Weights of a small transformer language model.
Size: 5 heads of 32, vocabulary 8192.
Architecture: LayerNorm before each block, untied embeddings, normalized queries and keys, local attention windows, shifted keys, gated attention, normalized values, value embeddings, hashed n-gram embeddings, a smear gate, an embedding shortcut, skips across layers.
Training: a variant of Muon for these matrices, 6611 steps.
Each number is 128 + 24 x the weight over its row's rms, rounded and kept within 0 to 255. Layers, rows and columns count from 0. Numbers have three digits each. The size before them is the row's rms in percent of the matrix's.

# layer 6 MLP up, 1280x320, rms 0.135, rows 273-359, columns 160-239
122:167146147102139135123123099145115134132142142079130128131091116097141141180164110125156125092130111152046141136117138125135118135129166098108144130085124098117086150136091143117149079153089099120128128116164119120086117160154126152132138123
111:097104150097110162101137140137129113121099066102114120138141123155151097083133104094153135124127152159106136125088123107104116142158161127132140162147124152133150118147137123144153106179149162120115131122096146151110173122134079146063127115
107:110127114130161102132169137118132118131144128111136142127127147093141154111106140144106121138118179125172142148121099122095126081096097102101133122139100099122158138133152122100100120115116131114116104118118118123102135080149142112135125119
084:108140101144150111118135115139063143129127174118127139158122127165136114102161110097127118114135136127161136125147156146147151134168123095140133122146107157157129117173117167142146134147111149120130124125146124189113149155102124117124147177
098:096140145131123128124128086077147136114099098086122160149123082123130132118134122125158150128131120118109112146122089123095092115138113085124139125152151110116119154127138147155065125127153083140160145103168122135130125119109120152136111132
101:139153101121143098150119138128126159134165141067120112116115132116143168137126069142131110121162127090119091129104117140130108123163105149137155135141170174141079112114126146097110121132168147154154148160106150129127119153157137139119082087
095:115134138144125147121149121131105174174161099114136112112139114137109101117146132148137128121111097134122133098138123111094088138140141141095131075142152155094100146183154156107112098123124102159172144138124093177098101131184106147132121073
105:125117155081138122127141125066143119128144110138102133125111101144114125047175102164149135105122161084105175116101116146100112130111123120137137148156123130130133164142127115154160153119125161155174102109147110148104142139114101129104144124
101:189133149103113080132106141105138130140123183143125117137117094092132118181142126157115140173205100115138106136126161120141156154133108095127106138113159126151096125115133139133103143083128181156138087091118121130104156155126172118158148115
084:109135114134112172151150082132128129111155123166170132135097175143102151114092159131142165161128091134151178151105153135136105120168145127097127100117162119111126102113138120093099121159191090134094147123183064124137108129090131096126105108
076:121094099112081094126118126149104116112099167114103095123162109159107103130086158171124133167161119180099137150145172102158092097083112141124156123101121141116111086103138131114137126070123139148111124149114137124118124119128129132148147126
104:122105145118153091134155119084150133097119099158143104141157139107122171123112157098124113114120082137153095129142063164092121144135138190131138163164120118137102109072155163137121138109122110101114143101126117174181127140106124111122115149
091:111135117118122134136138114121106120130163145106150181140155116162070095134118126190128117109120128097092124127153119104130157149141158120129151145116141163134126090114130135106118135079161108154097141112130123173093150120147115131133089101
099:150153097153120097131142163135141113104092150127142127126104126118083106101122149098097136100095124124171084097072078122151127114132119096145145149150164130152123190138119151110120126080139109115103128143141152113156134106102145124123150128
098:133108137115086142150138155092140118127105104110149142188179102147065161122120087126116109172153136129119091178146079122132118111143131106147104104166140096113137146145141145125100137128096138106119119124133117158136126153120181140111115120
095:133120084131125127115168122160163131130112152135113144119152096137085111135172104131114154124110136136104121116157145124126085098102146124098190093160119133121147161133065152119129161155114144129113107107120064093151060123127106110187093107
098:109144097082114162102151168139148165112121126137155120135110163110099191149111151100154144167114081125098179134091112161103143119116132127122118121139084161090085091124101126136129159154109094116122141147113134132125136138151114110142123101
096:128093094151098090159108156164119124085146130109125121117133149094122121149095115123159119127053089123138171135128137072071127118086076133105100130151164141145111140110134149142116165128137128148108122159116117163119137148120144139165137141
083:109111100110082169099114140118116118112100153149079106123118145135089104135120117151146141136121134151130125165131115097081107108118130146137143125122156104111127132150128104139096111138106101134155139113159138157113137167102124128127141124
104:160103104139134150137142131144137140117155151137129093106093116128124123140089176150093114063085095124126144136088140136109149100134096115127125159172083157165121129131119122111111105139163171134151101125114123146130162130146152134139158125
099:144144152110132138148115128148175134143141135123158138138166111085116112106134124067125095098119147123124093153143137104123081147127142168124141134099133105120137085133105101090161181095127152139090159105127157119151105132155137129112147092
097:137122142128141139147152156132108144146150113133139125130170108108135095131080085128134106161116108140120131137158110105133138098118124139121136127127101101161103116093093134148116119134134131120154126102154102150095125174108117142157171108
095:130108097133097091137164112106139152106142106148144101084115115082107140141091116164140111141169147135084083124151158129057122105142127165148108160112157133163155118100146150105141164151146147105137100132131123111116097112136109135143123158
098:145136136150142133132118144140139140155112137102110143108114102117115134090123132125108120129105126142150140141153127121138094107134097116148131117137154121115105068163110126081125143187139135086110133100137148185162110126171124140121114130
105:097150123132180183138135130154115137168113123073158117148144097141141173179126185179131108172127067125117120172121127111108164030125146138117113096126132132140105159113105137102140121139127106097160136158127062144090123159115133151111137149
094:126109141126088110103163107071163153151113119094125151132133128148126132155101102131140100120183128103084126130099138113151126124115123071120101159107168093100119165098107120160134165137141127125081163142117148104106104100103105091132152119
113:136130122160110126136125152114142111123119131114141155104084081131150114157177138123124144162159106122136151135159119131152142123110129180154102143148111096132131160152141154095120163084148121089118102136135106083116178156071096090138120127
116:184146084124137140134131126142122117113124148147130114088137126175142100109189072155143122119111125095121135100172142123105094156138109153117175122132122141138171125107152178212088154099134121137148134135100165140134148121108088076141096180
111:116114133125118161149169170097135136130144151143154100152084154138137126124152133145141133142144081145131143159098158136142089121163119118089142130131157117136095113163149107135120146159132143129083089131101076160110153088144122129093128161
103:096088156116131126160178123163130134089133128152114112113153113090172127089170122141089122163105136149133136123125145111104151128097169138130117113145106116113112155167161124125084151142170130128137140117126108107112117135113095096124142139
101:122114101130108152151110119173096162119131130141156102136136101133135124134111132158144149092116105174122149127135097121110097134086104174127121136128126127113128105132124177134121096161158124196094078159197105104118122150147107118123124138
107:111102169099130146099160144167127131164142135155157130150146127093146139136084121129132079152077108131130114122152144141103132167124168147108114178109077119170137114111135119141113162109148110135092139096155104130121106116118173169155120120
097:107118158176110131072091140120123093149149159152141136112128105107122137170103119142180104096146150119124101143148124187112121180135119154124123123120115141077109172134130104152128096103092142165114133155135118115085129147156172108111135142
094:129096104139129109125120161122182169119157151103152140097120112128102088148139130129128095120089138122121131154100110119105098134111136104109115116097068125119095090164144144153117162113064142158163120112103142137115130113113153135069083134
086:104111195106129131101128188142135121145112151118173112118177129175105137124145170126107121086124131113139156096150119152107074113119132124145140122136134164103161116158155106117129124116120113117110162174126158141119116105151152106166120144
107:127142084130117113116073075146154131142087085129217143069097148161091147132123115143103153165120175124151180117143151098135103116094159113146109130109110137106124184143138126125134109103143158116137163125156148122128139119171063118107136150
111:098105124126150122136162087146133127146120126125167131114103106161096098181082106118117118109140131114138102140146142146087140128166092152122099120131178098122118108122143138087091123138118147131147139097130102112121165128140122096110105143
083:114133121158144109119131139138076145136113114167114134163112077112141159125134135115125133089126122146127125109095104116156123179123097122118147135168139123129109092112142129119111123109106168149154081143121131096131140082125137166182091137
106:079114127132136122104147133131122171133087126134147092164097109143127127145153116115144155111126066103075144167111125123164135133174121072094119085145146116111116173110122111128149085132111139122150133111130139100127150168123120135150124131
097:144138070104169118165133126104139137145091089110122121160137107096134176144130115118129075138140131133115105151121107102124132058117081151127131108110122170151133096166139086130100114138102102119118201095100129119102144150100158120123076129
089:173151113129133109158152135144094129110112104169127111143128125101150148125096146129131120114152112186084137106097109150084099097184129094104136164145123132110123117144115111133160134095152092147147135146115103181168153133121165139111155124
088:140127115129134091094133136116119146133128104141097127133125135101108150145107110120137149168143152142118173078112154132126146162085148137116154166120128142094118108121141158091139151130082122112146125179117115106111110090101127115136127114
081:156143152122126101077125137096148113091105138155114108144141097113127128117085144140165135124112110138125151125106150105148115131151113136175125124117149119118171125114122073124151112124157144168169130113129138122117102127168104148180123112
092:145131128109125084131110137100121129161093181131128135107076120097147125122179131132165132098116092148157121133147127126140116108126152128096117130148123094153138143152133111135122146132144121158100137184109159085117162151107158135097170168
098:101150174173113143143147127123110133122114142142133093098137146144136115106156144150189123143148123126132144148071085101132158131110108095155117126117111134108162121139137127109111132152135155124126179145129091172112098129134156147168102133
105:162107115124107125148088097086090163128114129098113132125124110134145156162149147178137148139133127113120120082155130114149167140128150127128120131119120166165111144107122085086150106065096165143108100126133143125151137143130109076121113117
093:132124118147152114146133135191139118132101140142140101105140108109118169127170132090116141151108111132151172114129119111130106131113109125130149139118135106120136060127137128087135122114126110169100133115135141116129099113163101119093137132
086:148106079152144152157118150113093147119133085111125119165097120151112107100149101058117125147082124094125134143144073177148130114149091162144114107149153152186175092105128119144118141132121115130097112103108126147117144124130122141107122136
097:135086119185131175124112154111116144166125165142104163115113128123144096087173121128135107123167137105152102116144130122074124140107129142126139106128141119135130159108118151176128137110099113129141107180100094141142124110102123100145095113
105:120154140077124160133149135139116095155142140114143155099095094142128102141073152128146124139187130138102125137096118111143117124190143116135136102107107130144112133111112111124106149092131112179135064163161110149119109140137123131145100142
095:130158116112126115133128122151132139121125128127128136092132143116143150114122131138124109144151134142134163108170138114120088149096126121125131132178105137093147128138117124069118185145136136109080120138132165151147192122118151148136098120
084:112157132130100139161124086135110122132118150109110078156123077108145186149100109124115105125134095126116162127141093119141112112113114098138133107147139154159142106127125148186129133131092140160116135092112097164131122115087115181138121097
090:106133174124127140132160098136102117083089137069139126122136093129107127110120150132084121114111153115137114106102179112110104086157105149089126129129139122125122155131157128135137128136159153099108106133172134144154117103096124107173144134
097:146121153124129126126095136107107138099124094145116099102091114116131104138128117123133136133131166136092123134129106113101139129106141173124110126137142137160101083108092123153147095140074091147124144106122099126117119176086088139163115059
080:095136150113119093110114134164105132106085123094128130140154125099167136118135172092090107135160118136144167160120108145157099103124107160130128108161118117164122120124120095132122149138140108131145132114138112133129135117131125119133104147
105:144127109125138087181115089136114119101081172100131122108113120107099155153127140141112126152181111143150124128114138106077130120149116082090147129139084114140112171103166140144127104113175142182129123103121097155137130148153112163133111119
113:146155154150127121129153114144141117145140125075130145150118150135111160065129104166098118136075132066120098139079118100142117112136098124133147123157145136129101120105121113125094137144113123123128140140137163129156126147118133117138146098
103:117146143123125080175132141094160111089134116129104143124142095117116155125118117088147115051139091112141105187102133112100119178099148156099133136110154137128108126091114096127141134163148095115139096126086122139115162106127120159126135122
086:092084094150115111142131115142132160144083145106113091141118126121137135186153134140143134149111100139101129124166072115076119128123118117143167099162159114124117139156128076153106154121109136136135114129110112132148102136118187134142129147
098:128145130119153127137109189124095166176122158154110146106129098143100165168089096124143124125165126155095157171139138137156097103098109088132131137120159180126136143131101089105105133124143146139167106124119153137132129139116175164162113129
092:172139108139086142138121110134161077119058100141104152109126131148083125117142158105111139109161113120117139122160107108092121124163171127108160139120131151121113108086160135144117117085127094153104093147136077156166118172116105119122089147
109:096144125141131128154152105160112159139124140062126135104133129150098105111119130107179139110098126137147109104098143136109111109174118148096124150120128166167124108138138115082079152106112139123105151109129098151130118115188095105102131158
100:162137148116094074142191122153110097130123148123139128093135136137159096097131161121138109113138122170111121106108098141153150120117144143163125156132103138117140167115153069128110136153080136139106141186141166147136139128172173107117129157
096:158130087138126095123127123144117160185110115120113169110101138131141107124095144145100142138062078116121096150128149134099131102114109113124092142165161139110077109133121161137140137135095150164107119126140100135069149137139147126114116116
098:123110149122152140114080160082141136140153154139152098144146123169165152140149160139130097093140116100113114100144121108137112123109087085110108121134159147129141165124134149133102142132117160140120131101144150148143135148117110048179105144
115:108122155126131119147109159138112142165143113112121111102156097129092117135163136096109148104154146153127102161120132107120125148118140157117143147139102121181175139125155137069115168140109145141141137108167128135087132113128158096148130115
105:092140136129124122120123117153153167075119123114177108108143123151142152124140119104124075105134094151176143136132169135141102069141118187163103132141120131125136132098121145110063160122122134140130133166125187144137083168135155108138140121
103:112155116135134125119150154103165129120111149133123119105135159151141120162108109119122149084150087115142107129118115127152104142149142141138135131131163151136135132120144120154090182160126128116155125121124122119185157129154155182129105134
137:165089132131138123107155134181147122132084120090132122111120127150081087113131095126129099141121125135086162125101132111112145130140131146118144190135147107157126151108106091139153137104125128141073081160119140139131121152117122086122169114
097:132123116110129129112113116113129128157125088126143139146107120177143130131120155085135124101144088105098091126135127135143163148167151145146115181138072119152123112142103129116129132079091118148109126114125101163131118141134122114163121137
090:113155087123119131124165142073124110104120167161120143138114116136120164114123153100123072156106152108152121108141149119126152129097132142113146171121108100144161163134076078108141137127137166113172094152149128150118107152086158118171159161
106:120146112096128122119120095114137143099111135092145151148177127165118171131123173117139104127130115157108136118119085151162115112154131146074138131170148139120127153136103132149120107141135132165141121105101167158124135134116125135128094092
096:148135089139085146097077134123093118139085099125153102129174113112114121163106141158125151143127099139151101121072130109133109113114120148112149122126097114134105115125155166113159123139144153095144161094166098138079087127115126158114106153
095:118134080113139187140179114097128138090126122132134148133088144096105142112142133134108096127138091120133157155185184098127081142170117116144123139174090128168171126127169111122108107161128097098127130174109122152110132177098121098122137132
110:159168156100178134095109153156113105125118138179143114140129124117145150139118093120129121094091125102130113131121101112103176116142127117113138128143138120151117141119082123144125144096121185166128129163133115106132124130179128093091154097
102:149117158161142105116157139115109133148117113117164129140129143114162155117076125112092163166117098098137138118105149156093134133108114129100112136141090131108161124141095109138135122113149109107191155160111159080122134105136083152163122135
103:143100112115130179113112147119135129102135114124151118126162113147110170134151124079134097108109119098117101126166138160110069106143105152133137112110174153149147148159132123118130123124137166120129120099134117113139125110130145124113158102
097:141076123142094089126102149145091124105087136108121123145129113147147076126132168122172143104146116171100114102159112116106123115143109132154192160149110127145129133141132142147109088136090136153120098107104092153112118141132125124123128144
096:125114092144133108151127133133142118124108110140116134148150128192116150126105160109093183141095115111104141169154166109135163112111137126140164135152116108130152126099067124085133138141106094153149098096137151095056129129083123126123065081
088:106127117146111117122082132156112125156159105106101164135112109140136147189133111164182118109162151111112128147162187165152164111112122138161136159160140161108162143138133108123086143119140129140152129127117095104109156099078095164103103171
095:106116167119152129188107141108149127135149092161125139169165138117093080134153140116091103129156131087146168097114158121118103090130108147131159102131145132150152127119157067143103143107134123139146151112169136119128139138153154137081110110
100:127082119127127147136107123112121121128087149106159133119066105132168124120122141153113087164105088126145118138119138157142105120103117138085134162174165089129139119154128115100127128108165123143155125131120118103145111157156071147094143183
105:154156140115137105093191139134154135121175134084130156135126121165142123077138195084121130129135121144106146118151123156148137129148127130156105101127134102149128152149126086127121129153107115093154169155177145160133157137154126103128131122
095:132109127075171182106174169134118098147155109150128158166093120135068114138145133124177123131133144121168156133097145085142119140163158164120152117112105127144139116126127092137133130136113103130112142098143098088133167111105130131123155106
091:160186101115122144094118149107117130121151130113126097145129129115103089113078136131146116119128093091097174116144137135138147103123090132115137168133134133126098129124117126080160138111126102137165115149175061117172139121109167087109110153
103:109099123124129140141135133115082144124097110142148087151089143128188119117126129118134147115161133143110081101130151104107104114159146122068138159097149137133113130078129116140108078144151132104090097134102129128147140088151092144107117167
104:140111128087122143134142137144139141134144125134121161145159093108119137150072148151115112127153150139134123097165180111142097089130150141082097140119131074139073109136150156088126086080175125117091145188180126130100139115112126114104122168
# layer 6 MLP down (transposed), 1280x320, rms 0.0716, rows 273-358, columns 160-239
101:159149170059186131129152131122111143173117163130135120100129153131107146157150122118149129107148100102105141120128094142107152151179130099125124133122171150143126143121147136136175093130133153127109089101129131125107128101158137105158158163
121:123143139157091139083178122140128122141160127109112161174147082157115113116121123146129164113127168135131151146143114104124094128144175132107122119109095107135128154144147133122116173144127119123083101078148092137130135145114147124089097064
091:135090116158157136100152141150107087144137120183136155097151093120137107133114110147095195160132130139129106158142118141160123137144115115128086104116147118102124164152126150075136137109124149101112105110153124183116103135148109137128149116
104:114111068125112111134146101115117120146123160138128105134105151101127130158087171138087102154127151102131164118146119128148142164133117134149119147125138120128155117153123140106159102078153139131150130147129128091118134113125103148110113153
086:113144188146124110138143143128109103096125142130124110131112101117116166116168149157116153117128139113127176170119149160168140134136102129121114126116152110164106130111118118116144106132117141160113127180112160131108115124077130127181175126
075:093115148116128057155136156143076055150114125105155144101098122140134148119121072164111134160105090159112151148102119137131115122101113125120121145124127136130102159151159119071115122145098096132176149132110140156179107151110093154105101121
096:082157142142126160126084116128114150111144116119112145126091131147180086168097139117123147148124121116129121137132105128126152140126177140113102145102140107126133178136155143114151149142103119134124165142111120125137149094109124119106091185
095:120131130147146131139161162143147129112154093134120154117141154120086125157135078120137132156165141120158110142136147135141105071154156116113128150147129094137144137166118146136141142067119154107113178105130109095138129104105152146131147166
105:119107112136078171129065169114122050090110140117133123170157150125102121123094110142144132125149147135119128139121139143117094159135127145085154139108128129128126130138127138118133115123115147135134110178126142129106099102169146144122104146
101:161140122133132145155084137124189126131146133157140089090110121112146121140155154132183113169111082141132104133131052156085147138143141117107104117123139106130093115117103146107128100175131135143112125114094132175142109144083158150127178105
114:147142134094150101166055153138147123122142142104092158157114155091144089151147125147129127110089138138135135107146119138128153188134157063122113132123149134142142127146170140166152120137120103140113113134096142141095130091092099125118145098
073:101111116115134128138094153118135136135159166118106132151113113126115140168116141132105136121096105119087144110136140134149173137140112116092081148098126111107136136129147148108127118130102152132124132142118183149067123158103155067116111133
091:131160102119106103150104120144114135152120132116094099128112141075119145147108116110148132125077147127135103132131107142111108118097080110129061086134116123126136147134124088137115155137128138149084160138137146079156138104117087102132137147
083:192130151147078080133151161087139131106121151114130093111135133116128129121081139130115110095120128155107149103099177147135122140144138138094129122112122117088121124135139077071103119113149149121102192110118133115120131137196131165105079151
071:137149131123188112074150150085123125094162109125122108126122088140149077119176121127139090131148090100129166101151119074153114110129120106084123121082097131094167107138163129123121121107147115149082115105122112143103142157146142078137143121
082:110139154113113163139133113141119108107129139160128170151124120130129156153127092100153148081098143128119069125118131126143154116079134125094124179089095124076117107129092148119150133123100117129138115114135119123146162150113105147161068117
083:069130145155134080159061107160127101147033121133127099171122120123148109133100143142176117139169087130131132154115158088143114172111132121098118155143169118142144111102110118136150109096152129160110143106154137126127086120104142131153131126
092:137165115141113172142088144150162117117098089128105100125119126173149137146133130127128105082124112124160126108144111131158119128132186147122109151119172110144169077147149095096119157072146129138092122112107109128131098087090125126087117157
098:128119144115190097124032111138114097140089138172145127092163128101158053093106154142137156119139147127126148115148144134127129141123143105125135108117147151113090062138114130106137133128113175150178149187126117129154139153080105132106122116
090:132112138126132125139089124081120157154125112128170102115129106128101143111089112084110126119142137125127163109073127144150151114133142144132140127147172140106154133112182120133155082122123138077129092153127121142158101089129157125086164133
077:119150117092139126163097115149139129155152109101138138137142169085099122111112135158132118147113122147104099127158143136167112149142116114110091165111133139165137106121110110139145113138137111133134159149077121151133091094133140129120159118
077:116118144153127104181125130159089089134111126116132133112098112096134132107150137108122103167122110121148143109110166081121163081126128117136161190164132143129167128142114118116120154145100106121106211133122162128119129125113134130094120137
121:124115094131138111129142089107120142135083095147117106120117192124104150178084162118097130125119168081142114097133106115099089145087107100153127167146155115123167117149123145128158154094109144123109093173090143124144135145148148168133134143
086:172088142127095129133154124132066111146118160119122144128181148138125117078109115117102126122131147134089120146082100066177104085156117142106119104139098137133122139160157126161143114114135146089143091157104141108138100145157101170170143131
096:111144098118078123149135118122113128157136113110165120181124139127081103165140136140147158115113121116123091108110098148145168127151138111130102144091149150114139152122100161123123115160141105088118148182158138118127145126145127110152157166
098:098140124112096116157112149113153121117156145150092118105155130130159106186178137155100126171152131111091100092122117159148115171171171119094092095142134137140130126119151110157140140149140126141119121110082117108108128149116129129145175138
095:169124097105139132154132159132157094146155139112135123100129148152118148100135174127130169182143112158114136172111167113147132127130122117149147138124086138167104151106135149102191107093174122080116141099129137128143159112101139059097107129
085:111145127127128151090149144158170131168133101126128158101092111121145141129142138150080154121133162064115118182146135122078111138113141129142096134102121115105118173100128105155109116169116094128096138118114146141089138164139111115109118122
109:118105133141141132115149122175105102130123124149141123147099122137153130113121124132117116115120132137132144138132144125123113119084112088136133149146115101158154156134172134153131153165120164171110117145095132170148159133098120117102089080
095:141159130150145111128150138110138139125125116166120100139108084117173099118131152122089145144074145138105117148133131132106148129113070097175165121118117142118112127142119131150123127182167133173144117132105119137097091132133131142097123122
078:134115132153091132149140133113111133134132154143123132087125136117132152138143103179095116111153110173116101138156132158146080132111132078130080168134138130099102136139103131117146102135121139160145160124130152097093131158088096102129124178
069:142136135097059110161105138092159135104098137124103146138113144115155109119132110107088143113142123134122155100146164108095143101125109073114128140131126129120104071144163142126166097123154155117119173142111116130154155103092113108130137161
095:108117121174076108144082140146112107183155075154084086087143134145112131154119132146157138166097138115166127127128136144160143158109152141139160116152127140125148115115152136146115137104149117134102098113151156136131127132176119127095113128
109:186154156097124151145178100157119092175125107103131155149115172115113110119125157090146113162129104166146114108092119131158129163145126123110116145124128119129145112144117103125103127106178087117133096098087133135124136137101128150117119140
101:158156140113126132136103081141096184113145128135092109097120126125108123154094088142148124129125122131120116161145093116137158130132110090166144146170138093108098126155138188173139154130121103065088128135107140110143119141132128163122138128
087:113141109120109071167131111097137175133146091092157127151139129153104137122126091102126119115145077097146142154116166123146134113117149145136151136134120078162099149116077158124135098133092153129106120117128155123090143162153134162170122130
116:086079123094104127112175130154169140068102127163134116129137134127119162107140157108107125150122131144123098128140137143118105133146145141094096134144170125120161128187126142134077104140125119083165115108098095096159176093148144112123096103
089:132137154080115076118118114143130140153189157145108127110106128114146083092106151139151147087139118128138122122135113145143135135126110082156136130133174141172146112105130159146127095145188135142091111124156142123134134128144151101121154099
115:137124125130112172093130117152145120137128160129124114158121115160118148154172137103119127159127109131125112146138154160139158119207084154131129096096085087099148157102147167140129119163130146123115131128096117141082109141122129122117121165
081:169104149163116111135121125106148120121141135169142099122131101085113143167145157123132117133105140122132067099162145138160091124096136100140133137138122120097137088098089156116127127124161140096126125144122126101154138120177107132111142098
103:115093144124145094142072091141146145138074149118125135133127149124141143139100105116153126134149112151121132131160102143162116129116157153150113103091133106141142142183090128130100135063112113141127195102150110115105110147149120085087133144
083:127135113146106143160130121111106112143123125145146114117157220146151148114111144152083145121163102171140129176115101120106101092130118155177186044157171133134124135143138119103131132119177088108119108159128139096124151081134166165107139119
109:083127103118100147149084135137117084162128126143129133135108087080152091162121133177116117146118116149119109120143099133134118150181142111145113126129146161120136121139122151152081159106092084106119132116087153146138107114114112103097129153
115:112112108119110147093114113124100166081144128120109154169077147148119108143076102115130104138130153082132146155112104161115089137149163112156105135117086127153101144119112142098174114155126124114131091138162136103161122113114092121146129124
121:159155132120125119133156141120117116128117095122103117166126131116127140115106119125131131122140074142104154155144170139141137193111098112110158166114194096133105138121112142161143139143085150116153121102148111115089091172108144074131120130
124:124133165118138093135114108087160162126158139096143142145142155157151116168193140131129145151157103141139094122091121074164086079099115131098114123106126108149092131116133109137131122117132117104131118142129121116101110117107127147138083153
094:127122148170157114130139175148127113136127166142144144150128129126161151134148088121149119158152135101154115158118113101177104115151101127148154128155139092139107127112152099104087132112156113121144134118075112113115103146168126140123089086
113:155153107138129135142173145148091110154158051134137102145125151132136106122150124114120108145124173141148101088117134111140150084100109130156103130153151086118111082115133117107111137147108090140141120132104123133114136089160155131139159177
099:126120126132129117106135165165168153141118109133116149118136150122135156138121073111124144102112111133096136102147101075122151115102166119135142100101120147156178126131089136168120127112123127086162113139128133164087126151121135131119105111
103:098123156126150181136112133143139152097127125144114124072126097126131128088128096068124079074115167156121078136155093133126105113173143164120156125115122108159141119155133122142127129110154109111146121094133109117164120117105118122082160126
109:119083168150092134141083155148141149155127126107107136149140135127128093139103139139115097139139136103135122152118142086100135116082098173153166138133138128154108142130148137130151102124073140156141115184146134159148129144161147090143182130
106:098105114066161130120092106146143117107196125148155124114090098090117106115129162161144134088087163104101147076141077125137109126123146126130147157079143156110104138134148109119132128117091129103136136125083165102145202095095114110124160104
117:145111096120118144093090172103192195117140126179130131154131148125131116135092140126149156141190181140091170105150150140135128122096139107109130125151149140143157118092119108145109115126140124115100139127100144119161149168111133111126123096
103:126142140129122154136118135124152133139125145156131149091106095110157118110137122089139072133121148111115155127146111101133122110128122140148109142132134127142117097133111134066126153167157126173178130132153134130097140089163107092138089129
083:147174141061130183130156150151099136138144113129127091135119149115166099144165117170116109111109136141103126108146110167166140142122125109160073146131140127126107130143135130090159175129157148111113132105140123120127151142121131129133164123
099:145201149126148132108079153119179133107118168133135130121117143137143120118113126115116157155145078155109154160121146177154141133140128092144154095160128143151193100116103102092116159130114127087107139135112119122165045151152102134095155111
086:134144138120115124141173138119133156182116130115146141167139147105131136144145108167128172145109140109139108074142144119119109185135108116122117110127132109129117156141125130134103150156161135118115135123086103120096147117107150114105131124
078:140120076143146135165114108083120116120101119148123140125137133114122121154147105103135107099079147107147103139136107130124146195125155097148149123176145113177084164116116135149108128156105125112080125156139126122077113166114096129180137099
114:136140175093138155127142129106169146102154138110169133108142124073148129111126141117091105078150138116111185128124119152143141129146156131151090147083127121151185130129164098086160139149117103163118127082110109123149094149116108097150163099
090:104181130075126117130116095111164133125081131132147153137127095111105098130123118138131095117144124112112097117119124150153147115138077119112122147165151143089089112108121114138123183117131125175120105138128100157123139105158128084105136106
106:118134128120118145096096117150133103121115136120136119136134147152102135135081155151149136113156144114125152159121110164104138128141123159128121149065143150134109077115129105117147136131127085081124150121140158137156094145152104121094150162
113:120105102148141139136119160140116133125129100121128091167116110147137104088119116127137127094120128150136070100112129169136145105144116127117124106142162131117153121087117142110143100131163133084153139096163123096086152118081111086113100102
097:096147126141110129165182115173177159124108156129144158121144103136113137118119166118098094111117116117153061120138150148096124114108168084092150144073113127107123122116132132163155104097116103125135135155135146113122159117129139149083139160
085:128155151127095112161060163112130131120137152091166136126126152115097133145145113131106131148121120117115123143106151127140134140135148132136081133123158072153134135117150075171153126121138145148119150114178123152145122159141122089150170124
078:106124112084105137155162088151138117141128125157143105152126120121136119139126119145126121157158137097150135111106139160149117184174142157111129126115108151163115162102143133089146155141103105110082137160105139156160113088141090141102135123
125:112140162173160125125134185160124106140135108113140148118137078113095144122137095131089141157135150138108108141126126099172096161157191130143087105125110174150128156112125133107122179161121154115137102100133116176097126106120166097095141072
088:150150089131155090160098141164102157121122163112120143057103132110139108134121114125108121085116137143094121142092098095119069110084142123152113126146110147135145135115136123107107158114161145099110159137120147154106112140170110167141152098
126:140128072125109108116181128120163149114168165138098107147133186112122135160120108098121162169101125122114098100150130124121149130126133108120154120119106097114156120121144157135142160112141089100115126100126104147120103111154128104121144108
015:110145136170105124166150139091120101122160154091089125131120125128120125138162117113105176137166139101125152144119128127163080134091137130099171112148128160149119152118146134126136149104123124126164083183096122139147119127104173117098072118
097:127157149137189197148142128077100132144135144126141087177158135095116118142146130136145122126186103177104100090101114139093137140141111141162097145077128147129109148114150164119165061100082122133139171130102105173099135131061132122159133098
092:092109121214131117128209142114125091184139133132140126154143121133123134123132154160116120118116093098140120092118114076114102102093118101126150072107127197138130122142157116136165156153102127105102117129108070106145124150127112129135148143
096:125119148163131134158147105156114112134126137103104153127124085155145116098133116133093122099165099167171132119118142098139141145085109132069158163133152097175159134110133130091121133116144113149142131114143084120165105133132150150109138155
097:107129099075149142160093186126111125123083129107118162137155163136097131153123109112158102116147100115108141139146152142146116073111122103112147155111160144103116151134160115104086116094146158111147159164158102095153150105098133148118124133
080:111099135140096106138135145130130109139141136142103143124106142103131109166112125147099109112121135119142081102102115099112152116189107158166174135118096084114146126072122131075122133130141173142126101113122159115130164174098094124150123140
098:105103140083147145126102180120151131136100147203130091108135113110158115159151104129126132107094131128135126093135149101111120094142075133082126126103118126155098141145094114139117111108172142163138141126122141124104146103099113103135148120
089:104142152132092150130083119131167121162161153125105169101120158162136136135206132148091146126102141115142119152120123156087116129121157121094120125098094143130125117099124123155113137138091144135110157145132100168141112166118096175075063148
085:126134133131150100111069114118151126098109120131106137126141144150148054156111142096116136126080118122136179166122122156111134125125098130172132169155080156101156141112125144157147149102161094095133143131126083104143149106134123101147162191
113:105128139114143173123118114086152140089125152159146144111085130149091106128138182119096151179114112130165110191154126088141131082154141079115131104117096109097117112124126104103120120132141155141149125119107124144174172154124135137117117122
099:172142095152130130170144134139116111114092164139095096099104121116132120097107129158123153113126141116111170152144120126178093127138152138126072092109141108134155142168114124136142131116149131139121139107111174133092087154126098108142124108
092:145145116165138141165168152103146124146157134166163117134138118140126112116150112189127103133177160116115127164133072161130095097119119094092133081071105124165168136125116133081157130113168127136139128120142142138085116127127152094082132124
105:137146135142148161138095168128157142154110168121155168121163173146121153118091131053089156142169110139076158119177145147101093152139151119168112125103126124142134121109114127097085156070105156143145121123117118160104162115102092124125116110
089:110131146107106142152151075147112121154105112137102167131151121123137145155145136143115117123154148120129124143139128138150077088093169127094075122165102145171107176126105097147162117104158170127094155101094106165134111115125112188121142142
093:084134118127189185089134144136121090138115168145148132118094126148147101119105168140113120126122152159168133137132123124071103111109122120156139152128142136145125122134126129159126132160109163114171137095123104159097127168113128092124120115
092:142132144106123157139094090097128081118132109097118144099108121198143129158120120107150160116106116133149122140092094126104057154154121141167107147108167106124149166148059149120112116107142096106128151112113118154136115128137130149166124147
089:137125097114130137157118122134137119137126077136153079123079120131152104137127145127129167112100127127126152144171147088137106116151094128114090134125124125173178132117159127116097137120086130149143156142132118150144029157122139106141138131
132:143172168122117120112123132079102153135125097135128112146072136150111107132107118152107141145102111166146096126140138153090151100117122125105114100118142181139135119169147138121198126130155113057153128098129134105150137187100124113133049153